Weights of a small GPT-style language model, trained from scratch on English Wikipedia: 8 layers, LayerNorm before each block.
Each number is 500 + 50 x the weight over its row's rms, rounded and kept within 0 to 999. Layers, rows and columns count from 0. Numbers have three digits each. The size before them is the row's rms in percent of the matrix's.

# layer 3 MLP down (transposed), 768x192, rms 0.336, rows 444-584, columns 96-143
096:459528432526451518545457572505546490476567507472510400488517508452471484492520420521473588459514552468478512365560575588595503494389489515561613
105:467450519531535523491501659532544431547456470524501514505593526509494578610569451555546457582503526536503522482567498517458406549427528545439483
111:575567482552418572516489518396495551425551456426485427476466487447491473458530454454446561479436466564510399502562420422460531476523492463513501
106:505437491464605529495485440508491479516527460559475419480489482442500381567487486404543579531488457495537437462520458490530404501601509511471503
085:508369480472469459513507442414544550500491552468497466525458477525493490519471399411458585495491575535530516567502584489520544424591483521515512
096:550471580472484546493441417493515456512565557554410505504630506578475567551358515481440504394475550517529554491514446485487457509509538446476509
095:468586530507459460528477509470533568426459397433465541551524518509519414538432551484500572490517526534488475450489599482512533493465452516479582
102:560539501506433490469493481493503558580536502557499499451497573468500519647441461452560544504505580529505437518437485585560519486476471472574544
097:487556551498450613626514496528564464414482488519512504577508471555448491507563415576527592447517519487537453556492499464438500510560572424386528
112:495530445537459501467425498470412542470506532532481476484431493450507421518436447472403512559457516395433506651503525491477547522505418459382492
100:436550498499494450519534498475552517448486483385453591508558451470492438485563481532559518464441395481649388493506469423536506452481564477494564
093:397480382573446414495493439483520396535524513495603367443479418495515486518511515517442572558597488546494485533518497544511478473469494473563507
103:442485507471478409428563463508556472478518584558500482482506546512526544557563538470557327510552549525483605584523558442525590478450508582582493
098:477436521504561524470487451496463493487524547525555492589474536390473487400479469515508430465528414527549528530520465508514485422571546484446417
093:498616515542445485539565527473557576516471507555479419524542445397413482458543556485503544536380535439433482494606518580539417425403596450517504
106:501490561474556487499530421498582493543495482578404512433529393551483418437469535552440523464581496524514550471574457585493460493525512556471539
101:589570540452477472537502529456601521421490404583535460502456480488395477608523572523621510462416515457534485455488519487541497456500473541453448
104:561543534548627574465423530431526420394436511481429514510481546507500464504486554557529545519562510418571477565490581573526431481439484520496455
111:430494510448524511516472502431478588460501514436511503502482461559513455488582537488546488533545523417564541537456568437514529446452481576515422
102:472459503467530548471475575594526436570545437576500464486515601550508471525463535512374489533518539468457486481468591487490476492471440443531482
082:550461504469421463504530509465483522560498465584558448559478448613501548446533507520571510450445496458474580453499456500359492452517469486451499
105:499428489396438490491453513572592447512525512541525466459494427557557451429467547532469508460517638491485522493468521532516492476419502518519478
109:480558436476471499457442496558537496575511574468538445531557548526462463473455488557511551416576501469546389473472494486463491456585502448451510
100:516538456531571478538490510424404511488625539635541442466491503486501407421534569470555482581505492447511529577501452460510483458513523521534449
093:532504471462495452536495506451523512488481487518470469585558478395498585481530557419473546436583604471518520498515539593510487456469513424549485
097:491516502464419505461471459462442448557492422546554540542500433541479522542458543544519446462454496427560484466498478457440571432498505481531517
090:571514469499492592499479548432586498531468593457502483488501521509667486459494462528413548450509452534475430481563531537386434627466513491486503
105:547423486537452494511536484477536486480494488490415482545466535594342438516395497459450468495563488552550469471520460433538460458537547441566456
082:488450510444462541452394476464546469489550602607500597467437527546522492488550522462517473515463461533584414515510474483519500527475521420487397
106:502574523542489527460442491486480438519448492497569437476544464442566458475466525601531521482494513517514485496466511459414544519542432489426426
096:552513531509452519522545491446494570496477427503471606428457468528383533527578524432441441525424515564524481436569602439466536513479482436462516
092:455551451446552538584545541423476480505547562459530522533533476495512409530473531585481465404597438511503385492497500467478579477453456604603509
112:481534534526481501545547493483585524520422511363438539517526491477521500471452473525477544428572439444545426453379474478508454470483506481563548
094:525538414591474417537490522535549526485482482504471421507528520465532528486585485546512513475606510392434617490507473391448566475519428472483422
093:500515462479552426381496459436491464478549473507517508546469587554491470558482405596533498444492543441534394466514522467494457498494498589507473
106:480456555505512440491512482484454492464429527517567458422552586609440484412459536573487518543441535488457506451506481649508370514512479459483533
091:525488449492525536497490496611502554408524502502447518497448604389599435490497592495480536532606474381421510493491477536482537401570506521615503
098:456440565500565548555403580517488471421515503599479453532496434520471474506581448469508494564492559377554548520523472542503459459528491470606555
099:567509681517544525565458470436566506452573598525417413509497517514461508467523563511520510495520425595464526549475475493504488523547618449564418
087:505496505435488529514529402429471411491414400454491473424509491490519483526601475482508648508504469487539461557448538563473424526476477489401526
109:433465522382513466547595522453527476517524403524479474493524494524562477595577488484574573524460426511423410414541445536481472510502551498467491
092:494467421593518465486565495587466550539409543453542489504575430512492534518560651498529523575548511518538461515500526468514512373574534504497460
110:529500462477464422585510521464486563450484563464457563488486414585349499506425515444529438564493464527497405577500467604490560466501510451510462
090:561510536526532465500497595428591436500445497475433511504490473402467628513461444489533623443432442554455415539476557547409493451473491488472500
106:490521558499486588542522510572480520511560554512475518457432422451462400442503460457563479462498531451488444509431590467560429544489509589434489
107:463549449532530464483549549387539366502457495455439482570527428420376563526609483472515463539483467428578491568547486503492505498537518587550422
116:495395463553490524424578526477499470495557513459595495562445460399499635498601480554542590576577495516444454479532491525476509392540527380515466
094:410386486541550508474417493536545521489498421490500415530516434516518414502520453493444512509606553434413392510463580526468553567472575543481529
083:501484561561488561578487501605499532516488614505512513529539541513556607461494473509490581470494549460546484498582395527571495411566588520544518
090:598522382491496474475507536484488546458508458504439430621433448595515457536454504483511547501517537519470594580416485455452522468476512556542498
095:556517456455554477599545532535505512523505514493561517465509460483438508553427608483459477483544453493527508562576501502462573470503515557512479
102:422545508483456464580443534490494475477485558480426550479535513490553574527512562569454487535500409547461482440510451550528477609462584452560507
099:589432567511494492500536563520454471450534465433493466431581474530504458505452559408493546492451540493505559517509507329466613468457525480517516
093:370564469438441412490487464447486564592497517461477537485414487502466472518556518515487473424473461446467491567556575460515505480451461520455507
099:553553423524410461569499525495417524471546541441483450458512491488630474454429555513446536451508591469442563541504530537476555476509551451457495
113:545596511635593467569488519502660541493560431556513497540539513526408480422542430496568578468526483483578445457474503458487483525558493403502591
113:545459470530502549501447510519543448534482394493535499462576462444527427521512494464505477559601548533637503558539512553520425533534511497502429
097:504469430540589553504391570509491547478573428396540489668574476570514535507525503447496473560435524505457463509565489538444470478514528520458542
111:510497477461439461578472481504555475484512544462573468552474527368463540451512455524575417517553470556467540433546541581498624540468608500505463
093:535473516512567429494467444471482534524458572476501532503564568509423510567469501501448454511496536482528563585485530497520612536600486463508548
091:459506513498489559466488495467544459513505425538651468565489538498562574466457597562536465485434427567571567552494540521454513484498461505612419
097:548491507492438504524451558491512533538471535510523484493524575469613530385531552593480446603397520610470451444432478472430552458527553482542443
090:482467526479526527426457399501521570496444457485411505559401493502491553482592448465466520485456480467537526484561387438353506500471469576512496
105:554437453471439459495475520430433518522478468617455561562561551598524535506468520487438524549519550560504552511513493534537463499556560434547517
107:419549455499570535401516536486472537438492501550562503588540493622427554552477471468504440603453478498462578571477420512508497473461406544568516
111:521553476593508480582522492534596531447447515355514513524559562501540529495483564501451473467536538409575569504463527502342434436542506513533510
076:425532556430509530543546430431457504482614442525516474509527523527545472515484506520498538540528453463455450456503437600549514515591514427506529
083:481517555522566501601572560484432485442568457470486491462482419510478533522473615480542420458515497474496495597510463551464469550485516557524477
100:540520538582614485494477552582561557534529491415570512544538389512521493412477477537576517483444446540501449573617449435557409499569497415503583
114:402484471458480485536501425419512501547485458572533519434463368568477431604476515565476480605488510423508451464449453648478435570564425482548500
108:554465540507527516518461511494515464539572506539481423494553411457567619566510479468454593483557527556508485427425566553484491541511447528507500
107:503475555568503407531389438446472497522518556526593389517515470531538448492440569432487445463618402513539478499446491568538625468454458473489522
099:515505576480465509578450370472645435539504482486562391491524495512612501546557427419419534519536518548477502541555562473409494416531478460474521
110:453556518511534523506499454554576501539646473517514467501551533539546554473455560504477465529501527468485477447465387549535531488558531586485504
107:430493552524568479509546544498528471510487380490401512564494477479477526520449480556436550416530461510478479396541419439461557495557431597581433
103:478526530487538485508438570590509501502503402485456526499503481540474579472483522506553532491479510390501472473462438500520570573540514503519509
113:395478454509500431586500443508469533462541518466534452542546454533490641466513492407419377520407531518431453448597571504601511570447504406551453
097:483533499530529337434487529401466530481542535439464484469457558501632499555537519503564508559517480423488475557480543427539432456444491437501435
102:483519548400437493475531453500484418566514690474360492447612495546503474504447482394466531449527521462529529420441523524451480485483510535511456
100:451470508524502426404460390428528441481460399540441528523446560505510485467407512490404549594544473513522518553477570475528520431492453494488571
098:536520485495564580428446474467511529526534392482531509445621516469586508583533549571532448557446483432533507530524471459551518515447492468454451
099:424491479499533526490477445499420496487582477485476497509518410586509550462537430460503507468607530536551483486529527461397478503497440448506582
097:528486493474457392576558512465458413507347543446565550542492509484467463565479513532447570467388565516456506456591509560529535555514503490541450
095:512428483579518467514437538463520532498482509518539475431513322492541510505494483480453460550530445514516523499537376584419456472478501497545484
089:476476458559494525464511551438447422561507459497567443494415486497516582568496480456514556465576437556567378536527550445511510578581497377452526
117:457550447482470509552510479429492515477513494516508476522488524430528536574505505611471559483542440523617415541468456502473526442581488415533407
110:519561561518464473602390568453519481567560469541533504545452440435416612566501496514538567443453484553473535335509469486536494511604413522507501
098:493561453537514540559572479485475447433558549542471453440541452489504431461560530465437576530479562453510507527563585533534589523544415453507459
101:494488356537606492514512542503577463457484527412466514465367525434498490534471536536446472537510520484459546504513479461537482497528514490439403
083:526391392465541514495494560524549505494520429539508548450473428472471609454513560525514566487429592514571547482527589488395531570534508543447468
095:527494452552501403452566571482496562462569465515474468484571464465534498469440634636515440448526541442541527467530462492465501496466493527541484
099:565436431472549515566454406605526524496415518429554400522538537423482532517419499550421518482473540528526438426452462542517454544492480639380528
089:432541514485557509456460564499530550443460439536444560450512515452419481473503520461535569511473501653514428559606486517477441449556556527450435
101:473535553518567491485453565453562398544503476522520483431525441468442517436526542449437449506555568450499556488453453478548576570401473449554495
105:504445360524480525452490544459480428620511624531472483568578510490493555482610514429524485437500481511565456582513540519578523462590494546383508
096:582459468517473530507496553490424505490554561515493498531464432530542498494506480511502502491575482428536462563492486432502596496383448495517501
118:487482559500625551512456496560527502514510518538482398472450461482478513479557478500510479537482453474529436463560512496562551388501495508450402
101:415579493514487553427462494554504481512507457504420543484499564435483458470509456533496646530470513553450538528521445501432619434438552509468542
100:387467563507469548469499544575556490503491552457544523579494460532480531444503487469505553458498560497508415502492523440453498467440487538465487
103:455483342433551444526498531489524394649486529465518468539561537549470461497452534631490476523523458516404617501430446544402542513516534475497545
103:539479446474546555510523529505379445511538511473513530434481545457619554514394604495392426472531424526527441556488532481538447599567546509501464
096:514521359464455484523510571530477419555490469442524497528521517536533550484405391541484585492487393533547431501422489493517501498547534524534490
109:505459485452490462422448496523511466479532549455503468478449505554408590529496467537528402521537467529485490551499517485516478503549492539444428
114:458501524454514503489402529507499529489493553511579508463532499533517573506525567578532496525557451457425398473450508522465436476419565466579447
089:521454470505546550483401535478563550495568475559511462554455494539512549577425489531477459519525499500430510487481568423525575506544409438405403
099:470602544502464543492441573473567533347507468564485553553539491561582505523460448539484468451471510521568459499549536562560561484547513524563546
096:439543624555436531453422545462482518475452549362539484493595630461535566564417551454558513471479499453500467533529431583400475520479507603519558
098:463594471485558513604549401386487485467464469509515553444500485617516538430518457521524485523519457501443498566549450460467522588459463511443411
098:482554524539536478457505475453449548491555535455481644367464568410320484443421513528538420515524442519504500503506420414523495531396490461453451
096:491511464581496473577517465429531429513458494424524492450442515417494544466495525476489465501535571484425520555385504411428454434447428525461592
100:457540502467497523504570428551486503474507500529509506620532496506481402515548567510498503506542489443403609430590443580488502528505425466399463
096:508581470501441583524458541549517447538483421487459468546514484511408583504400540535462532462466547461542523491564541513448526354595570499542448
115:500493519507448511557539524493445555532438522514529472599540445523488529437479515480455541484493512508455463479535539534514377531415473477495555
098:434487500397492406563443470382489541503537440550564484441507554617393528458503507490473455524473453572460499487498495601569550522501537461485515
103:548513514570547408438498637521583467455528543555408517488554531462526520522585585494534529477485475502439581454568539428500451592457506544507490
092:509531515461450478482535459463527475443472473433442516469412476537579459482507463524511604506481452537559483563502421378464565517500482497487485
088:463546517557475496577597522460538500517442442466487445488486484499430494456486495473517599480526512500460474519557522464535436460515539537521485
110:454496559619423546468473526525604478487499485523488453487528486491449465533622452499495439618513607472474557446546487510444494432453533480436497
099:425513500468529559504498477526531435509408512417517418519456421492480484495482484442455543527396528506497445491545600536498399484462576525474453
098:465537525483574483483501474518593511616558511541537546469526514488505572600462472598498461485524472488460522522528497528510453470479547446478493
093:467524456534512437502447553566525421545460521474501431516508509431510471536577435495475536518453537572548497469491494537505565492503600461442521
090:535493403391483531499421568486512528542569486435476520574481512456515380565500491465498468507485391442539517464483463526544556529518465411565470
110:441503538558493585525523507649495530545476499531579507489509515530546478425519460407516498537523519484546465499583559523593525496410550412515566
102:529368445555497463513479515458487544509487540514535583508530525495509557511445459487509536495462588483461584372523483490528518461544493551488543
092:424470506499524457456448556473544480488574418470473401551387532478503532479488611500466539424424436501516470525542577531507552512488545441478499
114:505468442432453514476425571489533541521528564438494499558518494405534548543527543560454571465443513598474499466479570473506489524544506578478556
098:502380453509602500547483534465438524493562454471532575474555580570549516573538493416516512518515568486478474423560550555359504544533457457497541
098:534466567496553534442540507470578530544529555522518350493417487508393542530515429559531500509512536552575484453512554573548490607467468509492477
122:542531538558496524413451496528545506516467484487491472489501577529528538572531453440530478459533601516505520458586512480548450361556490557438447
123:457455470519471489458593456417485421456566524402411533588514490542587463400471568502493497518512508479437499528488511543536548354458491578488528
097:511490379545470483542499548424502472452495434403526464504514484473592542499505584460527466569441417514496474554557456509502459536554428531581537
100:457424578492418482473544522516533490513490608527497493573551539521504548557550518437549522465511424572511433379467482516445491527488491537465477
106:544443526436480517544544524432393491455504564504497527529478541441608482534483476498459503433572456554448553473506537476510557534507524513598488
103:485495505534474525455524536437485521517576564491495522441535490557458478556406477523438481490479528488476615471526610466543502376531493507413470
101:386513457545499550515517512508517645531485362540513459518535525487486551453413502386490565450480499458448624526614459509478497491481480528485495
094:499463507473563490561505441461465511413458475494530428536504570538498477517648538549530526505502562497448463425542561481507425465550498474508585
099:451515466552455542497492564507390439498473506521508514549527499548456522429555543453447488522529454442502579555497469493429460443506494488560466
095:460554505564484535522497421452420484569509467487393409413518478514499438394486470515425470431532629417516457472501603543447541490535502527527487
097:495495480622439517526598434446517437477532484491488543546505537476465494482561535497471498601461524466440525547392418455527601547518574519439524
095:459479438499509431468564452408555490477478403458498449484496467468469490529460459499505604443528500493514402503481516523488504557425436519502626
102:518547510490605508517491474544405422494456628497552497498509543565528521548454549478588453427471506437519479493405543537453459532422522519516397
# layer 3 MLP up, 768x192, rms 0.346, rows 445-585, columns 96-143
104:470429461542491511439466428541542553473482467418440540464498425493468563443578497568509482573502469509489598490452494527475514404438534520508510
100:511509539491528506538452421548519477464470478467501456439529667473415468511482532549524506447548506561574585483429416490499519370496479517492427
102:506465365513512505524572546525583562528562557432487580474469463402440577469457488498497528562519497547454495432455512535485546481486553495585485
088:540545548487462620498551454438529484482445485490499467506530537472517603430506527459584527483409479533506550546413491457447454510566527543472513
096:450462470534463505421535481565469491443510487424495486413487521514542479495518569493562457472419525590398446587563506485519543512468476416459545
101:364421517480526508414423519484513465488513532538559508470476493507468562487451568535493602379525475431518506519467502461497494494487504530451479
102:532521526528500392449396471497516459479551532477514482481479554529524551480487520500536585410496532501501435426435498449482558401443626461490453
092:464453486431420487386548563480480471438438449544496424525486569511441527547479438475399520472566613621527470554622583540454573488438515394519435
105:539526417568506549400528469532546447510464420504542530448455456506517454517475506530557552463508490481575489509534542498565468546521516472496416
101:571478477525516614523434411547523428505518511470544475463557528560512594580556537506447501517462492521540520466470470591433464488476380507438542
087:418556601526531593568462548506471464400519548485502498534448540524558531495494436520556460436505344499434573511561553566520490554503494601475540
091:431599526534534582408502441497484519477523512483550536492457525594544522399533481430510527595523570531557410504420546491520513540536409584474533
095:515507522559477491501525454499504480471584503514445525432561523530459512529523547402518568455550464474472509607567518424475494526522516497536522
086:534568455532462527511577446563445534526480564529460453473440478421498510555490436532439538563498456640492556478569525458523517517508486491514537
090:473517620425598558502479459500521468367446508505465590419493482415568455525543516509490417472506463598429478480503532445439528528514460484639436
105:484436410482505465482530558487478539457572525526485554447501530502481538562518469506662430409526487531530479398414551424463571492438436530614473
100:475472498621497473425406471501604523495520606494411446486535590428524563559376589498478395505405510573458492553500474594510433536546558456442523
106:597522499535536478405514411487540500332520562432547452477442553467453500496406464482467491464499463471515484569589581600547498492481501507506465
100:441495437558542563569503523452465499518529470484516520529463602460458462449473533458487495488441478548505528498419433448332417482527529487482358
083:545540486600462521440463515529529429414545574400455543475514450431545604515475460517462493491581509509538445545463497500561441616444533507527536
099:460508500498556532518519402507521505553473547457537530410515497568487506573372482454512535556570450526425415555557518517597529462402541485515473
101:451562546554592550472403468477471473388549434491471541465442428562499398531539495409487456495501451523454553512441475478531529509508534514602617
100:522536499486497536490505482525508508427497509478422515537583529446536445541486517465615568452509548561502502522509467504553557426494524460525508
080:500509493413521476477538556460516554513521526533504511511524616397394494476492435489474492488558549498545493498575463431660576368551480453505449
100:515453493515577457501510561544520484488461580474569558552498473408517375526510480501543525505550514517539539461509497530556413578412434468593387
101:579460528516442502500484517514523570567528459567451547485469499452521498454517682527464522559543441588516545569416547537486625520458521384532515
100:446375564543474472480489534549439532517589584550432549500490520580381488555449444457463408420503564535424514464510399443549533524597512490452505
101:536530485506559450449469434498449511537580446575418484446529529506414514622631502503518463513577488511457400555490430449473432446597455547507508
105:519461500461469482414383508519473524500361566505466390598512496455513421462496511423549551472484539572519520461463444477485581466481414444466501
096:456489507469448564508455581488501503516491468421474492448470591498589490528391419483500452374596510493569503562479476449529555551494535525488443
100:589515555581554499433446470495553515532496572549538505530550476499471449507473506476512452607449463385618476448515525445482546600562508487511560
102:419560573457491537520440461512412506481508546487495527485471576561500358526489421507495427568431471519492468495512454491530597464470464596541558
103:462515554423541412561563483506491494478397463581497540515594548411514525526467550485525601436475475512544551555492480443504493502490462545540424
097:445557424523494468519569492501434457511497504452560451498499534538430475531495560423540450470594463511545496537502528553511522509432487504491571
101:414517423484593479514493460496500579500478521497536550528489538529341546494495494615517480494455557493509460469627475532462468533493480557494473
098:562472469609483624422537519440532536488496507512517487423503491475421537570521430580540541428462471506515544493583516424454528526428460579515521
103:533547560493393488499529370520438511511560515497381498510542415515474473518452549458510436529629509433562480592513479445522526514480501484360577
098:526435395531454602477589524567534480475530505537473386486449457539457490447446435580502556435592525427404497538537506387510466420464454507510542
093:494460591577501553542461557497512485529549437489509477398523452532474563528502643524511518474468551485577513466540490547531491507595607473487474
111:455496505450473558495586475559495496450588437484523561459530495455479447528430558511525496397447476532549501457478487510461471573564564484514565
086:469546526461451488518421444400403528506489548487460543533435590496503401524461328517470489452393449532454525475455506551555485550525424530432572
111:472572546512492454467486561451600550543560485469577473400535598514512458482490508565523491510516407446515507538477434513469497436507484493390529
093:478441463400505456538479478538542498630476440513492496474510448523617432457509428544514493529517570517513457483520533520586483525527463457590568
105:451447461558480431489478551565609528535542622512433513601454483538474534441533508444498447530468449559466483418527430489500564477511566469400607
101:478494531568428593504432460522423562497411559392470535452518547495435394500545520511499521506472425471522496494511539491455484542467506447458527
104:399558471512381533411603511534519505591538486526506502520445564529525547449595540504467457516421481480486499445543492483407516482597511490523451
086:481554502562444512470484509501405483456547487526458565548519450514508551597497394569596560521450455457536516451476512504544572548464517599624480
101:536515518557534439518570555478494551405571511407505583507482548403437533524398554489628479462488446509477513435474513506470464512544432531567507
104:532432516509568549573493538551489487484461586449557535419574555462445519489464571549489596473527429449540454521511501539607522436479552511591520
093:535438560553412543524491372529446490466480544447472501498593402488513478569506462493483507595511449509593487495552522481545457509519539566455427
102:482398570595461588502531492585476501494436564498458581485533509415444538504441490384494450574543457470394549526510548570500430440493467499471554
095:518496479483445477525486541457471530508511461499461420517516493500518460451487404505475484516411532530442499500559517561486469451448424641455498
097:536539522523552488505462501534517494478421534472514487503469421448455444440506503457464595494530514409541427514597467373360472512473605455474476
104:572496531448477534401461568461538492442473538433537561517427504530437527482519607553473531541499528483535532495553499549502490465560478665498518
110:526405536499429486551507413466490479438496530515466564476409471499469538472518554485405492530594503560525411550515506454556604425509509489483495
115:477522491549484632541596568540503519414480550484516535493532496484461537477476495543566373466518500460550464525549520526521469516458483574492504
109:517571449526434606462496460475470494378461561497506503534516444617497470572511599434551475486483510451507547519482500477478446457540519497452583
105:496522589523465481487456488487515474552581495406566421435478519544491525525401578545417398487444422547482497532508463475493458435591456510572492
095:500580572511424497520604544476621501488522522478521368542487500561516442514495571384546496434516476494320509447481549499433536416571503469486551
092:450568460447552464444632415485475572493369550485400440510515573586474462423423512588457530545487446539470499481503494405537472568527472485485566
100:479511613501404506469538528530490484491495567455529570432523442497560563422566517402440441479537511506599503518463610455583560536499494532503516
095:425520522413530522601463591625523506620428475485537500531444470476462519489536467495531447550546420463400535458439518525553481490459513451547480
094:504549607411486524554530414551521562554573583530522586459486428509486463482482509482521494531560544577446470522523512518476572536539495531533518
108:553483464430467535396562442539399522525480470483563533546590516532472474486493551338578424494432504561563486577539525433560489410497502469600458
105:555475518499441507447486535530511530439474494476516483471493445510448408451465482554463526443531533530419591514493449504542475441608419594518624
088:555535569599474447479472577559515396459516506449524569484507532456449447519562475521524473551499496531536589529523512489455518504457430562472487
096:550512504623460496378411483576555499615463476473520520510545513515532524454577519571406584534536446543516544525511449502536543489528456472478494
100:452531586580464609472523454527549514509489456574478603505446540603521571444440446591420476495566472548475450509492511530470573496428446485522473
107:511512591582508598575517528471583399506464457479522527547539465518519544403449506446515494435530506429509429453523398491477549501472446550497469
106:460537513525477462441447492530561434482547600529453497445577534487433533485515514498474511483526626519512456504554474356510490438368482510456479
102:541571585434441444456640568475515477520582474606468516532507527541475528496498615511485521515465580538516459436497626426503514483478433580466472
105:561460485581474506442474412442428568560595465497502531432468522469463475468532451513473446526378425419477518425449533509499476524454514508430539
137:572467433461496473475500578597532445487443497483553502483496534560532574453448530482484503588440522380562469495514427479526457519561490402485512
104:489585533511492447577541467549448380543475552451518425488491480543532561474446518487545509564498559492434503601406412573509521470534546518486462
093:506508523505455438471555504594565502440497541507551554508524563584556573501522438510463415484506470547500562408484516495470569463411429537441457
109:470509508489421549499551403472620524491479575567439487419479536494490549412428430456529474472514474500531442533548473463513391485406481611508532
104:482514529536503463541594523535495607574598482464522532425470509508411495509546533564411479545473551510453503433539515508490480491488596547478471
095:475515564472570511598454493547489431446566516544523593477523523439504516464437598563456491585466524549611492478491482470482467518445587491569538
098:539515605475503510485483505436495488593538508580509507428533484430491551519562411554472441410534461397405506591479502524473526573513539463481585
101:547538536480475501491470587584500525444562486506409546473415542512427460512435507540480470463576477529433465536463478570448557489440453461461498
095:529535537524559533545556525531497561400534491497398557433579516442478466393477470497396540552519501479470427491508480398508447433451518508485523
096:521472509505482485499485502503543481422410512523452539586561524439513481474509433544570495427468556505439490473524446521485500507519509582470411
085:493470418440437520518463530394473457515419526412597495568475511496496547507435488610588458426608502537454451415555577491450463502452448593466463
092:502466491431539377500472536497467605525424507451507458483422500516532467549538549536547556600361567557446632501548473496578524435457480642575522
119:470457407429505496457493597533480504533592551498487570510456439518522549530479464519491532433452527469482467454523520649513562383422504597465490
111:569523516607458549526485505476507468449455524537501479559483474411399556480638514505507479471546559495552458400437475530501459457454576471491514
094:477443438440552416511552545598562509492537502620577453487583548474458504462503489505445437440537416456361476413506439541448397448550500522449447
108:405548501517535469535536504450449493495410576556519551412537513418439538569467599463461407444568439510412504411501569521458446484520432511510574
089:482480587571478518574477456561428511507516495399450465494466502498525517539526521437524547517533547574443457510480537472544584580529537429476511
106:439594473614453472523595429555544638537421498514466513433530546441574530452543429549615569489532457403498517479458541413449473543441466504455505
090:489469525578407519475514588484500462494489472537534564527391513539568516478598531464463536481453431547533565543465505472453546457464540459424493
085:575518437522445497554573438450525522441575540510497519491665547537481472500534505485538553454457442521468499488417494503431620484410563498476447
095:506543489464465412422554474669407492549486579493387590500538603509547541478546409540454455480499473485417506449469548546435493486499512416496544
095:453566560502523570527484566485415531414537425538438566511417534444420470500473440566487530526497498541481400476489514517445510553540519511499494
100:424576526389407470518550512610463487588466427497494539434446523497498546402467510447377440554517501582607465432469473520542477546550477517407521
108:498496495547602491446508482558423515582526495510490581524506571462565446390568484527485482502466518544577461540380478471455495507492487552522377
093:558562467501578444368488532556506411517577558481484467526541464569506529541506523501520503545475465400550355563467448510533467481603443506568469
106:515458381542612501413521520448449470544467561443600532560447424476506474559603526496478514538447389512538509473513550527441454499465484486449464
103:448461527525536537471557475631532507480505521565442542513546534420439497521536510425449482444485466551581510553633498409468564560435538475472427
103:423556538445524459525489527496546562472481487546403484436455440474498508432530485469539448498444495542495535423507482545463551445463414444501623
100:479547515519504485518562491567466468578591492458459441525480514505473401506498577424514543561426490476497451466602465471413507505508504497510578
107:620478489491488396577591531515544459491573531468417520509466479543441500549432574526551458516455425563437530477554493519423593426513506473413508
109:519476458451501468506486456530419509586465449498502464555485526486516538445536591433435521481557504456588544564546497456530437504486475575430434
093:520564461448476468524548481507443537524499439454460485499586480551607444509531478418554589528512478610424531506586498548604494501433480416466466
100:413571443473558566560560413465513432456544476497448509486530463486421455444537426477532461482545530505482485541586479452522449476477510490521574
097:551473481322484468504492508508470495503479471465510528504465488458484591539400503438479513565472420357454478628468504434539520515533532627538509
092:522456511568471445525467420584472520435551580485495512519494493518497508426533485559585516537565447524507592431485554446444620555460542556455527
098:433454554507571550554469449534533550487526432523517584480431465592545511513477571468480495493558511502440557434493643534369536476530507435563393
101:586525459490508536489533565605482504532478450556512518485437519496525404545491474510458489503441459519445521542555518522569602443496512482660421
100:482525544557583443503504480544510500494470478572537549538449491489435467469496450579529491598600508535485479530453462458453544481437488462478528
104:443455528482523487539436447528436579496473518646500524525507566493480580468473490549474470434502473595504530509474521479529473508620493545600517
105:457539542506457565468490543583585468473482531488499536479465563447512475485402543485555514484553438387509449463539545429432507456515448563469440
114:498577530590536508571566609439487530488530459495504459504485498553373592477521547651533464517550470504550513422609517408473485419503488508471548
104:511469515471504575504542555480537547457557502443468576459454576527472597504511530473527493469505484615553526467507539502401525460520469549522521
096:499469533396513505422543596521422530556412530558428494519507472465471439450419480446461416604594481561523465509429552497540534531503538503501524
088:500495488553440543408503444550468505569604555455571553539504541457549410500468613464490540498609494462385496438458430550512569554586503451510472
097:549563593523483529476424529551396472511560584429591458464513543439577370428478424514537507564470482547533361465504466513527505480490563485502486
102:484552512521485447500555547489436589475475434453425528479449515440448485452497587425511501486481562515593563496502497560608512447440570534406486
096:556502554461542612544586452499503485533461595530512539491493633505471499476516476519599561524582422575504425483557424517532515493516503467450405
093:502603503498524434474456481502517491450514493411430549536561449501455455506500501430516513489533526508538584507527460546517501414485411470488462
100:433482523513443464496486476470365477472592468516448592510514378504459545530479530532612593483489566480500411443463474420532461450506503675539587
101:425571504484447507514541576556483548578462558471488469439432536602457452427569538461551517513457453599504441514542459422479457500509518598459472
107:573598538457528583475488614477477536510589477485468578478547507510439577517540530498450488532554550511472523599486559520459470605435476393481497
100:479528605539496536559458524553578538461510461515436388523550509465472502471586546370556606504441476435499504444589487559518419467532536556484553
108:551587464464498554486469487479458510468484512463471593542416501486434510601458508596445525513547523566453623532536437512447464463479552470494473
093:409512585552531570579454486457595421442536580544458435470553522477491556513476545509501534489487445481535481520464498405480377531589523512485503
093:625510525579516413478530441473419468489559558548357537568527504546438443454584468560460463529529531457440515462531534488554477513610532445410511
119:443402508456452423529506481570562450502397507536507551505485460504473526478500549647506530505593535515404547449461589464503480480586431491411597
116:553522568523486474556547567494582554487449508411434495490530485516591568520540523525592476447500570456443542457497541528482486493443529528524418
097:544437527507543612487508436546433523496498499499439519516552513471447514529523506515578559424447463597485422465504546533538504490532550530496537
100:478513461479495460507477393442501560493468569509506562605451448474560488435422428497523503489537392518441558520499459563405486587477519474506417
110:509555395475504500562507482490532533604549595518437560496520516499541549477455481585535437544498497530480546426530478521518535483530525549420563
095:609452482483411590576492474518524517554550585448550559450485411449572493542587496490482491605502495544518406463488524599544500453455520528486509
094:522439513488488481494509582520486414521537516492501458494471523448444656555529488518565570516524534492510412487484514552561468499534521490498458
110:536486467455480539476478517483519529578471554556395559594442486502496507547438485450528512509398451497526489529471458502615566530529465607520539
100:442481542495514527517488490542452583589499476453445498451559515463464503398543510508517539476553494500456549460585541501437415504542453514537434
097:575585488441473375512514484544575545509460527442511498519560505474431565555517536502496436570506530529525567537441486549445459545516543480495577
098:537628573457488537487499447557471540518501511520549532473476447466469571506484468605524485499521571593495444501490556512525492490453505499620438
092:533346560570466480482532466463496502506501445565514473537504486491497491462553521451517520514454517435450496507536521456538550495552510423515540
098:451520548512587516513523556486541467474428530485443489495567586485544503481557525550451491536558401483517488380447404563486521424548483539460503
103:505480455505482656499500498403443544551576495500560533500519460513469515518477490511459472370455444510524570481533426483516493506460489497452527